{
  "qk_norm": false,
  "attn_scale": 0.125,
  "init": "uniform",
  "lr_mult_qkv": 0.4
}
Each number is 200 + 40 x the weight over the matrix's rms, rounded and kept within 0 to 999. Layers, rows and columns count from 0.

# layer 11 MLP up, 320x128, rms 0.116, rows 77-131, columns 0-127
223,212,181,105,247,223,225,206,216,155,112,146,206,111,254,194,162,188,232,166,238,149,216,198,270,230,276,111,237,122,210,198,212,227,225,245,256,157,183,168,193,190,155,167,174,240,145,184,222,174,249,183,269,281,145,230,174,205,150,194,172,162,243,266,176,287,234,183,216,199,190,240,229,171,188,218,123,203,224,167,220,144,175,265,212,246,248,292,212,130,235,232,231,254,115,112,206,180,208,280,183,213,168,181,142,221,136,117,200,136,238,236,170,227,202,168,185,201,139,180,185,176,216,221,257,188,184,166
235,137,113,225,209,200,127,248,155,178,191,154,163,302,175,230,192,235,223,285,184,213,226,175,217,276,116,209,257,192,194,149,241,102,249,179,151,204,217,224,200,244,222,246,237,202,172,109,227,194,238,172,185,233,158,182,189,210,153,231,211,201,175,177,233,286,249,181,185,203,253,200,161,117,125,193,174,224,123,107,190,147,221,212,202,205,245,262,190,243,229,198,265,237,98,256,217,212,167,265,239,247,219,192,204,193,201,224,173,220,209,231,212,235,281,180,213,303,210,224,167,226,228,254,219,222,145,123
184,184,230,204,225,198,216,260,285,215,187,206,177,297,275,180,140,208,197,234,192,205,237,190,236,214,164,248,199,185,214,160,255,185,204,251,191,213,188,287,205,169,166,194,183,233,162,184,181,240,215,205,186,245,169,286,231,180,231,231,166,128,195,151,261,210,186,163,191,188,337,238,146,163,141,218,160,225,193,263,258,213,116,202,166,199,201,173,157,271,173,242,169,289,196,175,197,255,179,127,162,244,251,243,221,148,276,223,181,203,104,209,269,227,276,226,145,141,209,195,276,224,313,197,192,225,207,234
148,249,167,253,141,165,180,267,143,192,185,237,216,187,144,200,195,200,194,205,198,164,273,124,157,224,191,154,138,216,217,177,146,160,244,262,172,212,212,221,258,220,217,184,198,185,263,190,174,207,243,221,214,210,193,170,117,250,216,314,219,129,202,231,219,241,174,146,306,217,161,206,186,119,203,199,164,139,185,196,173,236,238,210,179,262,275,274,183,196,214,136,162,180,195,198,252,175,219,181,192,180,225,280,237,207,132,212,165,190,146,193,135,167,207,176,197,100,285,186,217,112,132,178,175,157,178,255
204,186,192,226,193,54,203,192,197,272,202,189,110,199,235,226,230,253,227,231,147,248,188,243,130,183,165,256,190,159,195,154,199,157,227,250,183,215,144,171,169,285,190,207,174,152,233,248,200,196,162,168,185,144,203,215,213,230,207,225,135,187,218,201,188,211,262,184,201,203,178,294,192,130,181,150,184,181,168,234,228,214,172,247,155,184,192,138,293,194,123,162,173,166,188,253,251,199,159,168,140,228,171,203,230,106,193,212,171,111,142,188,167,198,192,190,220,217,136,222,191,149,192,204,238,155,152,126
156,205,179,136,205,231,223,173,201,233,179,122,224,226,238,216,183,141,199,235,218,184,108,210,273,259,188,105,149,191,258,149,244,198,180,303,265,190,162,227,202,195,104,202,178,209,257,235,232,198,171,239,240,257,191,240,272,209,130,215,175,186,264,216,191,139,139,252,202,138,220,232,159,246,215,233,208,215,227,256,225,138,93,183,201,234,196,253,169,199,294,148,184,231,235,225,225,161,263,260,183,190,236,212,155,272,200,208,197,204,213,289,228,231,193,200,168,193,194,182,181,194,199,168,224,229,179,209
233,240,241,279,198,246,211,151,164,253,124,218,219,241,235,145,242,213,212,246,255,240,247,210,162,158,236,223,173,193,240,210,171,170,255,155,210,222,224,167,284,242,179,200,159,169,238,208,157,277,254,212,224,200,174,185,173,213,204,185,233,225,172,153,239,251,190,158,181,245,139,212,176,166,167,294,267,204,192,200,155,261,202,195,153,216,253,202,219,221,206,196,209,191,220,186,222,170,243,230,194,122,217,225,235,111,174,243,232,217,159,222,185,193,228,221,171,231,185,322,181,143,162,199,197,127,105,184
212,141,212,325,271,179,249,165,184,166,237,108,221,163,225,300,183,199,149,142,222,225,206,252,253,224,223,184,169,253,136,133,224,158,209,218,230,213,214,175,234,235,225,210,190,246,180,205,213,245,214,232,231,229,146,201,176,158,217,190,206,161,142,196,238,198,212,259,165,263,237,227,130,233,249,164,239,208,141,265,179,159,251,203,242,152,248,173,184,282,222,210,197,186,252,160,165,153,211,187,166,172,156,154,158,196,224,219,146,231,258,144,341,198,207,223,184,184,233,193,277,207,242,167,176,207,135,190
211,202,140,208,207,223,238,258,270,230,173,186,152,355,312,192,209,194,283,250,151,179,141,203,237,178,181,238,211,169,134,189,219,265,224,268,182,234,217,211,219,204,162,214,223,172,153,245,266,261,133,196,187,224,174,219,246,202,274,208,211,132,165,222,281,148,208,157,160,263,196,228,282,154,154,235,244,271,182,195,189,168,219,159,262,206,214,221,189,170,209,179,204,268,226,229,202,155,197,203,179,224,229,176,240,163,226,180,221,218,192,280,154,171,191,224,246,214,199,175,253,127,142,170,183,214,201,211
189,218,198,213,242,170,177,205,251,206,168,188,207,210,191,172,159,178,198,233,207,179,176,158,226,187,189,218,177,164,227,172,237,186,85,168,269,186,153,156,227,116,100,164,228,256,253,236,231,166,173,209,227,217,204,123,133,223,257,86,162,177,278,257,232,215,226,172,222,253,210,171,226,207,174,204,179,217,143,295,194,160,202,244,160,182,207,235,236,250,194,186,202,187,219,150,231,216,153,190,232,264,168,230,208,238,196,153,197,179,144,161,175,178,198,211,206,188,229,228,168,211,221,126,163,288,154,231
163,173,196,278,227,232,170,221,240,231,209,259,152,171,168,222,128,156,206,187,139,224,241,202,168,218,228,235,166,178,109,277,170,177,233,246,164,121,176,198,167,122,245,250,247,160,177,212,233,238,196,232,269,200,183,160,227,272,260,197,169,198,227,239,196,180,181,154,200,210,131,150,196,129,192,214,155,277,234,220,211,207,205,245,207,264,204,140,184,203,215,241,268,155,130,204,69,214,159,152,168,195,211,182,247,177,226,143,261,219,186,225,215,199,232,175,202,209,213,169,134,219,209,229,222,159,222,171
186,145,233,251,225,275,200,168,173,253,230,191,210,176,190,278,187,145,242,281,232,224,208,254,182,207,172,246,210,116,153,224,233,167,169,240,195,166,222,191,168,140,221,228,141,163,265,190,175,200,221,158,230,181,206,173,247,151,186,142,220,184,221,188,181,96,158,183,225,182,201,238,227,202,236,260,177,206,149,171,202,147,256,200,176,186,217,176,244,208,148,235,197,303,154,220,223,179,169,228,159,216,197,196,201,248,143,191,261,282,181,234,227,229,164,163,220,159,162,219,155,171,257,206,190,171,212,209
130,143,174,206,165,169,209,175,185,124,153,166,207,199,245,140,226,229,199,191,294,193,218,159,235,268,296,210,161,253,212,178,203,212,206,178,197,235,172,243,199,209,217,134,219,216,177,244,198,214,216,201,186,189,230,201,224,222,204,244,238,238,223,237,145,142,214,166,153,188,162,193,191,176,193,221,297,212,166,205,193,172,159,197,168,208,150,200,161,139,218,166,227,164,246,290,214,229,188,276,174,171,260,186,214,174,187,275,215,132,206,150,263,175,218,178,185,186,183,165,204,165,212,233,218,147,225,209
194,238,233,214,226,184,136,307,200,178,191,271,265,185,222,192,198,236,155,175,239,236,192,200,242,258,147,208,169,236,160,173,159,134,184,221,236,197,176,207,204,216,191,173,169,221,201,166,110,160,174,226,190,148,210,245,254,145,236,121,179,282,254,167,200,156,224,192,247,233,164,139,241,226,217,172,187,217,231,189,294,153,194,175,185,189,177,221,243,268,208,192,179,149,237,225,221,193,184,194,237,218,215,199,162,180,141,202,193,145,266,230,168,156,184,206,164,193,189,237,255,203,179,234,119,215,210,188
226,224,189,208,132,170,199,169,197,164,215,205,228,151,261,227,149,220,216,311,185,146,244,138,257,194,204,245,167,214,267,174,231,257,215,165,240,193,193,142,162,182,208,190,133,204,214,161,220,170,209,203,191,180,206,249,152,225,175,171,190,164,231,213,205,161,228,212,265,259,139,219,238,203,176,266,217,140,243,203,246,206,190,225,230,206,178,152,170,198,292,175,193,211,241,167,270,124,175,237,238,202,255,237,202,227,248,168,247,173,158,260,163,196,207,198,184,206,182,164,201,224,157,195,200,240,322,188
221,154,175,208,184,198,225,188,241,228,155,234,261,152,266,148,189,248,224,143,181,164,299,210,125,216,231,206,225,228,180,261,210,100,66,267,211,178,247,235,241,220,243,181,211,211,151,181,246,242,226,166,190,221,226,162,238,197,213,131,223,177,252,255,184,205,168,214,173,227,186,183,192,197,195,177,199,225,163,247,213,146,201,170,84,268,202,191,252,193,147,184,244,206,246,167,131,180,219,200,188,202,178,228,161,184,165,187,220,213,216,251,150,179,202,222,211,184,158,171,147,205,209,253,186,159,231,211
196,239,113,176,235,193,215,142,143,212,196,202,236,275,184,217,214,242,247,246,165,188,193,222,207,244,245,201,250,314,186,263,293,243,237,189,241,137,177,202,186,138,145,161,189,191,242,205,231,235,196,172,208,135,217,225,208,175,275,144,183,206,199,229,180,234,198,160,173,214,151,202,229,174,131,164,190,272,206,174,181,206,275,159,149,147,184,222,205,212,153,210,210,193,185,261,198,235,259,195,208,219,240,169,144,186,168,190,237,176,168,201,274,269,162,200,259,172,174,176,186,238,234,198,226,190,177,209
209,195,192,172,262,183,240,235,234,225,166,276,163,188,119,171,153,162,261,224,241,116,160,164,137,231,261,232,245,186,192,138,161,186,218,204,236,181,191,186,240,159,192,250,207,188,176,152,230,205,176,241,150,207,156,203,212,213,179,192,285,273,175,153,256,193,184,199,210,164,224,124,175,268,131,231,147,137,203,181,236,198,159,168,117,103,138,233,185,179,196,170,160,169,239,169,197,199,237,211,178,218,237,257,221,178,226,174,244,310,232,153,142,193,244,260,226,196,267,164,237,172,237,203,177,155,349,164
161,130,267,165,232,227,116,190,180,122,153,129,293,185,170,163,243,183,242,122,217,177,285,140,146,149,257,214,217,281,194,148,217,209,213,206,229,123,120,227,179,204,259,181,181,206,222,235,195,156,248,253,201,225,214,211,211,189,224,164,243,207,214,170,212,145,253,185,218,206,253,205,217,215,242,124,190,242,247,228,222,119,256,184,171,137,146,169,167,182,276,192,233,204,302,199,252,212,207,215,199,238,199,210,174,141,208,265,180,197,167,147,128,232,140,174,250,181,244,179,221,211,249,200,231,136,239,234
177,201,212,112,218,246,132,210,222,169,176,204,237,187,163,117,177,172,149,251,210,154,178,174,159,208,233,190,120,169,157,216,241,167,226,236,216,207,208,165,199,182,207,184,133,204,182,217,249,195,247,205,214,209,202,257,157,232,279,186,200,223,237,215,217,137,165,156,75,214,215,117,187,166,261,130,216,258,144,204,202,120,176,256,250,183,200,234,232,240,192,208,236,221,169,176,249,227,219,198,206,113,161,216,228,178,227,81,195,231,216,253,230,256,209,236,231,264,184,206,252,126,228,260,192,214,184,77
220,201,173,265,171,268,184,150,234,189,226,208,184,200,198,258,161,182,247,199,166,169,111,170,187,193,188,131,186,140,125,167,186,168,217,184,160,267,125,242,224,196,228,207,272,119,219,108,219,258,168,175,198,262,203,228,185,195,251,167,220,247,191,244,226,194,182,177,162,168,137,118,198,124,196,172,182,251,152,246,222,300,146,182,239,177,213,274,196,182,226,228,169,186,170,175,149,205,213,204,174,195,214,186,236,229,200,171,190,215,229,263,194,225,229,189,231,204,229,204,310,134,274,177,274,274,218,209
283,191,211,207,249,170,246,188,168,235,192,239,185,158,170,214,176,216,261,196,241,153,164,246,234,204,225,180,236,126,239,139,226,184,191,156,203,237,153,220,241,254,201,143,161,219,236,252,250,157,240,222,250,231,128,123,204,304,186,176,166,145,213,209,233,183,222,192,198,199,160,262,161,229,210,82,153,259,150,276,173,220,265,187,153,154,174,234,187,215,202,142,184,295,204,196,158,207,197,278,192,189,277,219,219,235,243,161,213,229,93,257,149,258,166,236,187,142,132,220,192,200,150,198,231,143,227,251
188,142,182,209,181,119,175,192,215,202,206,216,197,209,270,184,189,169,239,282,179,140,272,175,177,191,179,223,191,200,203,229,160,238,250,164,201,129,220,195,164,165,214,200,209,171,205,193,173,253,236,238,221,226,210,184,180,149,222,226,179,191,207,146,185,225,216,227,162,212,195,103,214,246,218,207,232,217,182,213,136,235,194,207,219,229,198,245,153,201,271,243,176,202,245,106,237,258,163,213,236,234,244,111,155,164,240,237,235,143,201,215,189,196,274,223,188,255,206,223,194,207,215,172,161,252,151,190
170,296,253,237,258,179,130,264,163,155,232,271,205,218,210,179,247,211,174,167,166,157,196,201,144,150,223,187,214,206,173,231,267,225,93,195,188,245,149,216,209,227,129,219,220,212,234,196,234,165,212,265,234,232,209,194,222,232,123,202,208,176,150,207,181,249,255,166,144,263,210,190,151,158,216,186,245,240,213,217,229,167,183,274,240,195,214,200,221,201,176,165,226,228,166,226,198,184,170,194,218,132,212,199,211,254,155,191,162,128,198,203,255,241,155,196,188,257,234,224,186,193,208,166,211,237,190,218
202,188,137,175,167,222,239,132,220,223,175,195,127,219,183,135,185,172,165,189,234,169,188,191,181,209,155,176,197,211,231,230,116,226,182,194,243,193,172,119,172,201,243,281,214,131,285,225,175,183,218,177,194,181,241,167,201,145,220,241,180,246,131,223,208,162,229,149,143,188,177,264,278,232,188,191,209,92,191,160,148,270,247,236,200,215,154,136,233,178,176,122,185,183,234,155,267,103,185,162,274,98,217,234,169,136,178,147,231,184,177,152,166,201,187,256,226,222,142,219,235,127,138,177,204,199,185,194
178,209,254,177,261,185,204,228,219,200,238,245,166,224,226,196,199,214,251,260,164,207,254,242,243,136,140,129,167,143,217,191,181,214,147,195,187,191,214,192,217,181,143,205,199,160,205,130,171,199,182,146,187,208,176,235,150,184,139,207,184,226,260,242,171,237,270,150,184,214,259,159,185,194,237,153,208,174,187,217,214,176,163,190,161,247,177,261,186,236,200,232,212,184,186,210,214,217,190,221,219,183,154,211,212,232,172,164,203,113,239,207,228,143,116,169,116,225,250,153,207,222,200,174,210,217,200,149
161,311,224,170,211,162,183,224,261,167,226,236,179,204,207,252,206,189,187,227,264,243,240,183,237,228,205,203,223,191,207,200,170,125,197,139,269,239,190,166,229,207,217,209,273,196,274,241,253,234,278,242,175,270,218,214,145,123,230,189,244,226,142,174,205,183,191,217,208,172,223,191,180,227,186,267,181,215,249,236,172,245,156,186,258,217,268,217,198,221,243,185,239,249,148,239,224,133,180,183,209,185,255,244,177,174,196,181,218,166,187,282,211,155,172,168,139,212,193,237,166,193,215,287,216,198,196,241
249,202,211,158,330,274,223,146,185,169,241,222,103,174,141,227,158,236,138,273,224,103,228,242,182,166,103,241,161,222,213,213,187,178,195,165,226,157,162,184,199,130,228,245,279,151,235,216,238,212,232,217,200,177,220,186,224,214,205,131,197,250,143,203,207,260,168,257,159,180,194,195,165,209,210,232,205,199,230,272,188,129,186,182,156,227,164,241,167,195,172,202,191,211,144,167,200,224,191,169,179,207,191,223,248,224,176,202,175,106,230,137,191,227,249,194,166,222,163,222,229,233,267,175,255,186,235,193
205,178,160,155,233,215,267,229,172,217,250,196,113,164,158,248,248,185,198,178,224,221,179,186,261,218,107,167,226,208,153,188,210,251,176,184,150,234,146,247,130,178,170,178,161,171,211,177,154,228,259,190,249,195,226,201,223,185,157,228,220,261,160,293,254,244,259,160,211,163,212,153,234,165,143,181,161,193,141,206,152,158,194,266,139,242,255,202,209,231,164,202,251,202,203,253,214,166,200,243,140,232,170,235,94,177,250,154,210,281,197,206,136,202,229,234,181,210,203,245,169,168,262,228,162,235,187,170
140,210,194,186,267,188,270,203,132,172,252,228,155,195,134,212,284,222,205,207,242,180,205,263,152,208,226,134,147,178,205,181,199,168,127,221,187,168,216,190,167,187,222,243,250,329,147,195,189,148,208,284,156,163,153,235,291,227,264,164,256,219,199,280,184,167,299,235,157,251,180,111,266,199,257,226,176,237,214,230,152,199,174,110,202,131,190,261,182,245,240,128,195,141,178,170,239,229,199,225,203,186,201,243,219,246,190,190,231,199,203,169,208,145,211,284,183,206,228,267,176,168,225,194,211,78,228,242
221,133,194,190,210,183,175,230,156,193,216,150,193,196,198,177,231,146,176,210,152,204,135,230,227,188,110,221,193,198,175,212,206,196,183,151,143,148,245,186,266,174,218,145,161,202,96,166,202,140,208,167,208,214,178,153,229,193,205,171,210,114,149,132,224,163,181,231,197,205,181,122,190,159,231,198,180,195,184,139,258,165,204,256,173,172,181,117,201,176,138,212,193,198,119,282,200,243,200,243,175,140,136,227,183,215,205,259,205,140,296,186,179,66,149,191,237,251,253,220,254,241,233,206,175,184,168,149
144,168,234,217,206,202,169,186,243,231,243,184,222,231,228,187,266,155,211,92,229,120,187,139,231,196,210,170,229,150,207,141,155,234,284,186,223,219,163,258,186,208,215,171,136,163,153,226,217,196,207,163,197,282,278,190,183,179,202,270,249,191,240,166,167,182,230,154,227,174,182,121,173,224,194,227,171,207,285,211,299,197,205,184,187,168,119,224,226,233,264,230,197,245,162,165,129,186,196,207,173,242,305,237,221,189,170,192,232,232,181,166,234,248,103,165,208,262,226,253,297,167,205,269,178,202,191,238
166,143,158,248,219,228,238,214,205,188,198,180,189,191,208,197,221,242,177,239,176,169,203,259,248,226,238,125,161,251,225,213,176,219,115,219,185,123,145,237,253,187,167,124,184,240,212,235,185,153,190,181,150,194,211,163,253,282,202,223,250,215,202,182,169,141,234,166,209,111,181,258,209,207,177,229,232,169,187,178,128,133,169,177,204,202,187,247,207,242,205,228,152,198,219,224,206,183,216,231,276,160,213,239,245,243,270,183,209,284,157,215,222,232,217,193,201,283,144,126,161,164,263,202,236,176,151,153
211,153,190,184,155,274,218,237,241,175,165,158,250,172,159,174,258,250,233,117,172,162,128,229,224,233,195,189,145,173,261,229,179,189,177,207,175,183,148,180,206,202,229,219,175,253,204,120,199,250,198,222,179,252,229,181,184,194,171,221,299,207,133,172,204,231,175,166,178,187,190,190,228,200,192,221,166,276,267,180,205,231,155,176,291,295,229,254,200,229,236,203,222,163,221,156,258,188,219,182,197,103,190,214,223,217,266,177,154,150,198,196,186,130,230,203,156,138,105,143,228,182,231,242,181,165,255,195
165,189,210,167,227,268,224,201,183,214,221,275,171,179,172,168,188,160,170,160,220,289,205,206,276,165,156,235,202,240,191,218,224,209,194,244,159,224,131,125,196,187,270,220,263,85,252,178,198,205,228,211,221,157,184,294,243,204,257,291,193,180,265,172,184,213,252,232,222,152,231,185,211,168,204,184,205,267,155,171,117,215,197,190,197,228,145,232,217,210,147,191,202,160,197,209,154,158,177,227,173,233,194,218,162,236,248,227,195,124,228,151,210,137,220,152,162,190,226,232,182,227,205,240,305,142,121,211
228,214,257,101,197,207,167,158,227,251,232,249,246,187,234,159,210,161,210,239,265,249,188,161,213,158,196,248,274,226,180,122,141,151,170,160,153,182,220,162,226,166,212,272,234,186,229,186,207,214,195,199,204,199,106,238,163,159,268,209,216,248,187,198,139,261,188,159,171,205,225,259,168,197,192,168,197,171,196,159,179,224,257,172,234,184,315,175,273,149,239,245,201,169,186,241,189,232,148,138,201,171,247,146,181,112,277,261,291,188,235,216,177,183,230,173,175,219,194,263,275,204,223,175,154,248,192,212
244,236,175,126,143,133,236,243,183,189,168,259,192,284,149,160,167,220,160,232,228,213,196,252,235,184,145,286,120,185,200,179,195,302,250,190,166,137,211,182,199,161,197,229,142,266,110,161,219,141,208,164,93,201,128,167,243,164,174,161,151,197,207,186,215,174,163,197,180,210,204,162,226,125,186,173,190,163,170,233,227,220,227,193,219,242,294,167,154,175,141,128,206,208,252,238,220,230,177,168,198,193,190,276,220,120,236,181,174,172,189,234,222,127,197,137,197,167,217,160,292,235,190,197,193,244,226,165
190,221,184,211,182,115,211,193,228,160,185,243,280,177,183,230,206,142,200,216,175,261,165,184,110,121,205,135,190,218,255,230,207,233,198,188,176,169,205,172,233,180,219,198,226,216,150,227,298,224,276,151,228,230,160,287,233,190,244,248,187,222,243,250,143,250,187,167,152,216,185,206,204,216,156,208,159,250,190,212,225,211,228,173,284,259,171,249,199,235,234,204,240,138,268,180,191,189,110,266,262,232,206,221,207,194,198,199,145,233,247,195,161,127,190,200,173,184,208,243,193,177,158,140,237,201,201,183
221,229,234,215,235,155,159,217,232,209,135,187,194,211,246,232,236,205,133,167,162,250,155,214,174,216,214,224,233,238,165,193,186,263,220,200,157,267,163,209,279,133,196,255,210,284,221,177,185,169,187,249,211,207,197,245,164,223,197,126,147,234,167,211,161,273,238,223,226,211,183,209,242,252,262,268,134,336,135,198,173,173,174,180,246,173,177,147,195,261,180,157,150,192,208,232,185,258,197,184,218,194,193,222,204,223,177,167,237,83,150,172,212,178,209,158,240,247,143,197,155,209,195,240,208,233,220,182
117,188,223,221,199,202,166,183,203,171,237,276,188,189,207,237,207,213,140,132,223,164,156,199,188,191,221,239,133,213,207,265,244,168,244,207,218,242,166,199,199,164,191,164,198,136,207,253,200,158,167,187,239,203,171,213,164,261,237,187,162,218,162,267,196,151,168,196,222,195,195,144,237,243,181,295,260,212,183,161,193,257,214,247,264,122,164,177,158,205,186,273,163,155,197,194,200,237,212,169,191,199,183,236,94,171,220,158,224,141,161,201,268,260,215,176,136,230,181,148,189,197,189,159,112,232,171,240
116,140,165,229,212,226,220,214,153,202,190,253,202,184,223,200,219,185,249,183,132,109,204,193,239,150,173,223,171,171,213,175,277,188,204,207,259,179,223,187,241,203,192,195,155,159,200,210,194,247,226,198,229,219,130,195,157,196,226,173,255,175,239,250,243,165,237,156,213,200,114,148,227,187,203,175,172,206,157,208,166,257,177,176,177,185,153,217,225,212,272,244,272,248,248,174,229,265,213,203,220,274,148,186,145,264,171,220,119,199,170,243,179,203,216,223,196,221,233,203,261,227,234,253,263,166,193,213
131,128,152,145,169,197,184,219,207,227,255,173,174,215,174,219,210,296,248,248,218,224,230,251,151,184,123,156,183,241,187,267,234,225,229,162,223,214,168,154,173,174,193,227,210,168,209,207,230,166,185,229,194,177,176,223,194,241,251,209,242,205,206,276,128,161,136,215,233,107,181,252,93,221,127,153,200,145,203,185,215,298,235,103,172,195,172,260,201,148,225,143,224,170,188,228,154,258,182,146,238,288,193,248,180,258,176,206,247,193,151,236,165,228,230,164,201,178,152,229,234,199,168,192,183,198,168,225
252,208,134,231,208,182,273,184,244,149,201,210,183,184,149,212,120,146,189,239,158,170,239,196,288,192,249,224,131,189,132,238,198,227,213,194,177,248,186,248,97,212,200,157,216,188,136,240,229,200,163,259,178,197,225,169,267,175,177,166,201,246,212,175,245,143,202,182,190,174,115,269,235,243,142,249,202,245,207,273,202,136,278,185,162,76,197,170,239,184,175,231,235,177,208,131,156,187,246,143,185,169,221,242,142,212,204,145,212,239,249,241,217,208,196,173,156,211,226,112,232,227,204,200,182,235,180,203
219,217,188,164,120,244,186,256,165,204,194,245,280,102,165,255,168,186,179,168,189,164,270,180,161,211,190,176,228,285,183,162,257,248,162,212,220,188,136,201,281,241,90,189,188,197,173,138,238,166,234,195,213,155,161,151,274,260,207,206,180,250,170,193,180,260,156,135,253,159,195,244,153,231,291,234,223,217,202,135,268,239,239,217,201,189,214,202,210,190,156,170,243,189,211,201,190,191,204,220,251,230,197,193,181,144,304,172,170,234,170,231,148,134,215,142,212,205,190,271,179,270,179,199,203,198,256,194
248,244,206,212,266,163,230,178,251,192,203,194,199,194,173,216,284,281,212,164,250,163,218,197,232,272,279,221,211,207,178,247,209,166,153,223,208,258,183,249,175,258,200,165,206,196,145,195,271,238,178,151,213,222,199,170,182,202,242,192,181,167,247,187,128,199,209,189,251,216,94,225,106,201,184,239,290,222,224,176,179,184,196,194,181,187,162,221,58,117,174,225,261,220,189,247,253,217,208,291,183,177,165,159,233,189,170,206,264,223,233,225,229,125,229,188,247,226,179,233,230,218,152,258,120,171,221,185
163,232,213,185,247,201,187,223,161,103,222,183,190,123,214,156,244,253,233,318,200,190,215,251,207,173,253,238,151,172,227,180,240,212,147,159,198,229,254,147,164,198,183,154,247,176,155,240,255,241,225,225,218,225,174,181,206,215,202,168,215,141,277,143,224,231,176,235,157,309,223,138,193,207,155,192,192,201,174,177,107,213,230,235,103,298,249,141,214,266,225,186,146,218,246,222,209,145,155,281,106,246,161,130,215,274,236,159,160,196,204,205,150,164,284,152,248,153,164,267,158,231,252,201,156,199,141,246
158,190,203,237,185,153,146,174,226,229,241,158,287,204,186,276,187,219,146,185,111,237,163,187,235,235,178,208,228,187,237,222,205,219,237,268,222,171,299,223,168,134,150,190,220,226,164,303,106,159,280,199,176,198,250,117,159,263,132,218,177,271,245,200,230,167,162,185,207,168,169,266,155,139,183,267,235,284,196,244,184,214,151,132,243,218,177,240,141,242,220,140,301,213,264,159,234,219,207,255,230,191,211,165,115,119,209,143,209,215,236,119,153,213,227,189,161,209,213,211,198,230,189,211,237,217,213,176
245,219,145,228,156,230,284,167,271,206,242,158,196,292,184,197,210,210,180,189,221,226,108,251,129,210,199,180,214,204,214,107,173,195,201,125,239,155,128,168,237,222,219,213,182,163,187,183,210,220,122,163,206,211,195,148,190,207,249,201,200,212,188,228,225,196,250,274,183,203,172,222,147,200,124,206,206,228,165,178,156,187,196,228,222,169,305,194,255,226,156,227,169,213,185,180,219,217,127,243,201,154,173,174,193,165,200,208,206,230,167,210,273,162,229,199,262,160,176,184,252,140,239,183,227,217,240,168
214,226,217,268,214,226,192,181,239,189,241,158,167,181,177,203,144,279,206,235,113,161,231,208,241,178,257,214,216,151,200,203,202,191,210,139,245,169,183,186,175,194,241,184,143,178,223,214,164,178,187,316,234,152,231,263,141,232,210,195,250,231,177,174,193,246,210,259,150,170,202,222,267,92,228,211,209,201,163,186,219,187,198,298,210,237,200,201,271,218,233,189,156,187,187,207,240,253,190,254,183,241,228,216,202,192,135,172,221,273,148,152,187,194,252,194,200,192,192,242,172,230,173,192,186,182,125,233
223,224,277,284,218,207,210,169,220,237,208,214,209,180,196,232,151,214,232,240,225,166,216,215,212,133,207,227,239,209,195,206,206,241,167,215,212,255,214,181,182,161,206,246,150,155,162,234,244,237,209,213,154,252,161,222,226,221,263,257,209,210,261,226,159,175,200,223,162,289,250,182,189,171,233,159,261,228,202,220,174,255,167,184,275,191,249,232,194,180,122,239,182,164,121,193,181,181,186,236,247,190,176,184,222,225,216,162,252,243,223,241,218,245,177,220,276,195,227,237,189,167,234,202,222,238,210,117
152,157,202,109,182,165,215,176,216,185,218,137,148,213,259,148,239,155,237,182,197,261,218,214,232,268,228,169,206,137,159,217,219,201,225,174,221,296,213,202,189,170,163,172,202,283,166,164,152,167,190,247,176,150,199,200,197,247,172,163,168,163,240,202,252,231,222,273,222,208,260,210,253,168,157,202,201,166,203,213,199,175,250,156,253,168,174,167,156,185,163,136,272,166,169,163,252,179,221,169,76,209,253,120,310,148,176,210,180,225,199,203,237,169,205,171,237,235,297,288,188,176,167,229,130,196,223,166
184,215,169,115,184,261,181,190,203,144,195,144,196,158,276,145,202,145,240,219,138,187,185,249,199,165,213,219,235,229,192,122,245,210,203,318,232,251,168,226,180,240,135,160,135,163,240,247,190,149,150,187,289,240,243,171,149,213,270,177,266,176,166,246,156,120,201,188,131,176,206,159,220,226,231,215,164,149,165,192,253,212,154,262,186,242,158,210,212,180,186,187,275,182,236,323,125,241,183,196,226,227,236,202,240,198,252,229,158,190,151,213,181,214,213,208,190,243,212,188,170,179,117,179,257,202,254,224
202,157,189,95,206,103,122,206,189,146,167,243,217,217,231,288,124,199,229,203,155,163,195,219,149,207,231,224,199,219,191,178,225,228,198,230,169,277,249,190,188,277,188,206,148,205,269,229,131,221,225,161,184,184,242,241,214,229,167,204,156,197,227,275,137,199,214,163,182,137,227,174,175,158,239,272,235,139,202,183,152,233,257,203,150,228,209,256,198,194,196,175,252,144,147,112,202,218,161,150,247,148,129,194,246,146,215,173,204,257,195,264,294,162,207,160,170,193,201,264,238,274,186,216,215,196,229,162
182,157,219,230,265,205,176,213,215,183,219,184,245,154,204,209,171,216,151,262,264,212,188,145,223,250,179,155,217,199,244,166,151,209,184,153,178,213,185,201,293,210,178,206,125,198,235,164,249,190,189,215,168,142,133,241,121,130,197,193,161,179,244,196,170,201,172,169,219,197,236,227,280,193,177,227,228,233,211,225,188,215,193,259,134,206,192,241,183,265,160,188,199,150,247,170,215,201,270,201,265,175,176,174,248,205,218,168,217,231,143,289,215,267,236,154,220,151,215,219,229,235,282,202,207,198,194,204
249,262,186,197,217,195,247,203,190,176,114,220,196,199,173,243,247,183,211,268,191,156,180,259,222,220,230,208,193,257,157,212,168,178,210,200,201,199,196,185,185,239,291,208,183,224,170,187,216,218,229,159,187,192,189,259,198,164,165,213,209,189,245,197,201,239,152,231,160,175,201,204,174,196,207,196,141,241,189,142,146,203,207,147,260,220,148,155,238,256,224,156,202,186,297,210,223,161,252,183,234,208,193,227,143,202,244,277,180,191,250,193,109,211,249,230,258,311,248,160,237,211,246,223,215,200,242,198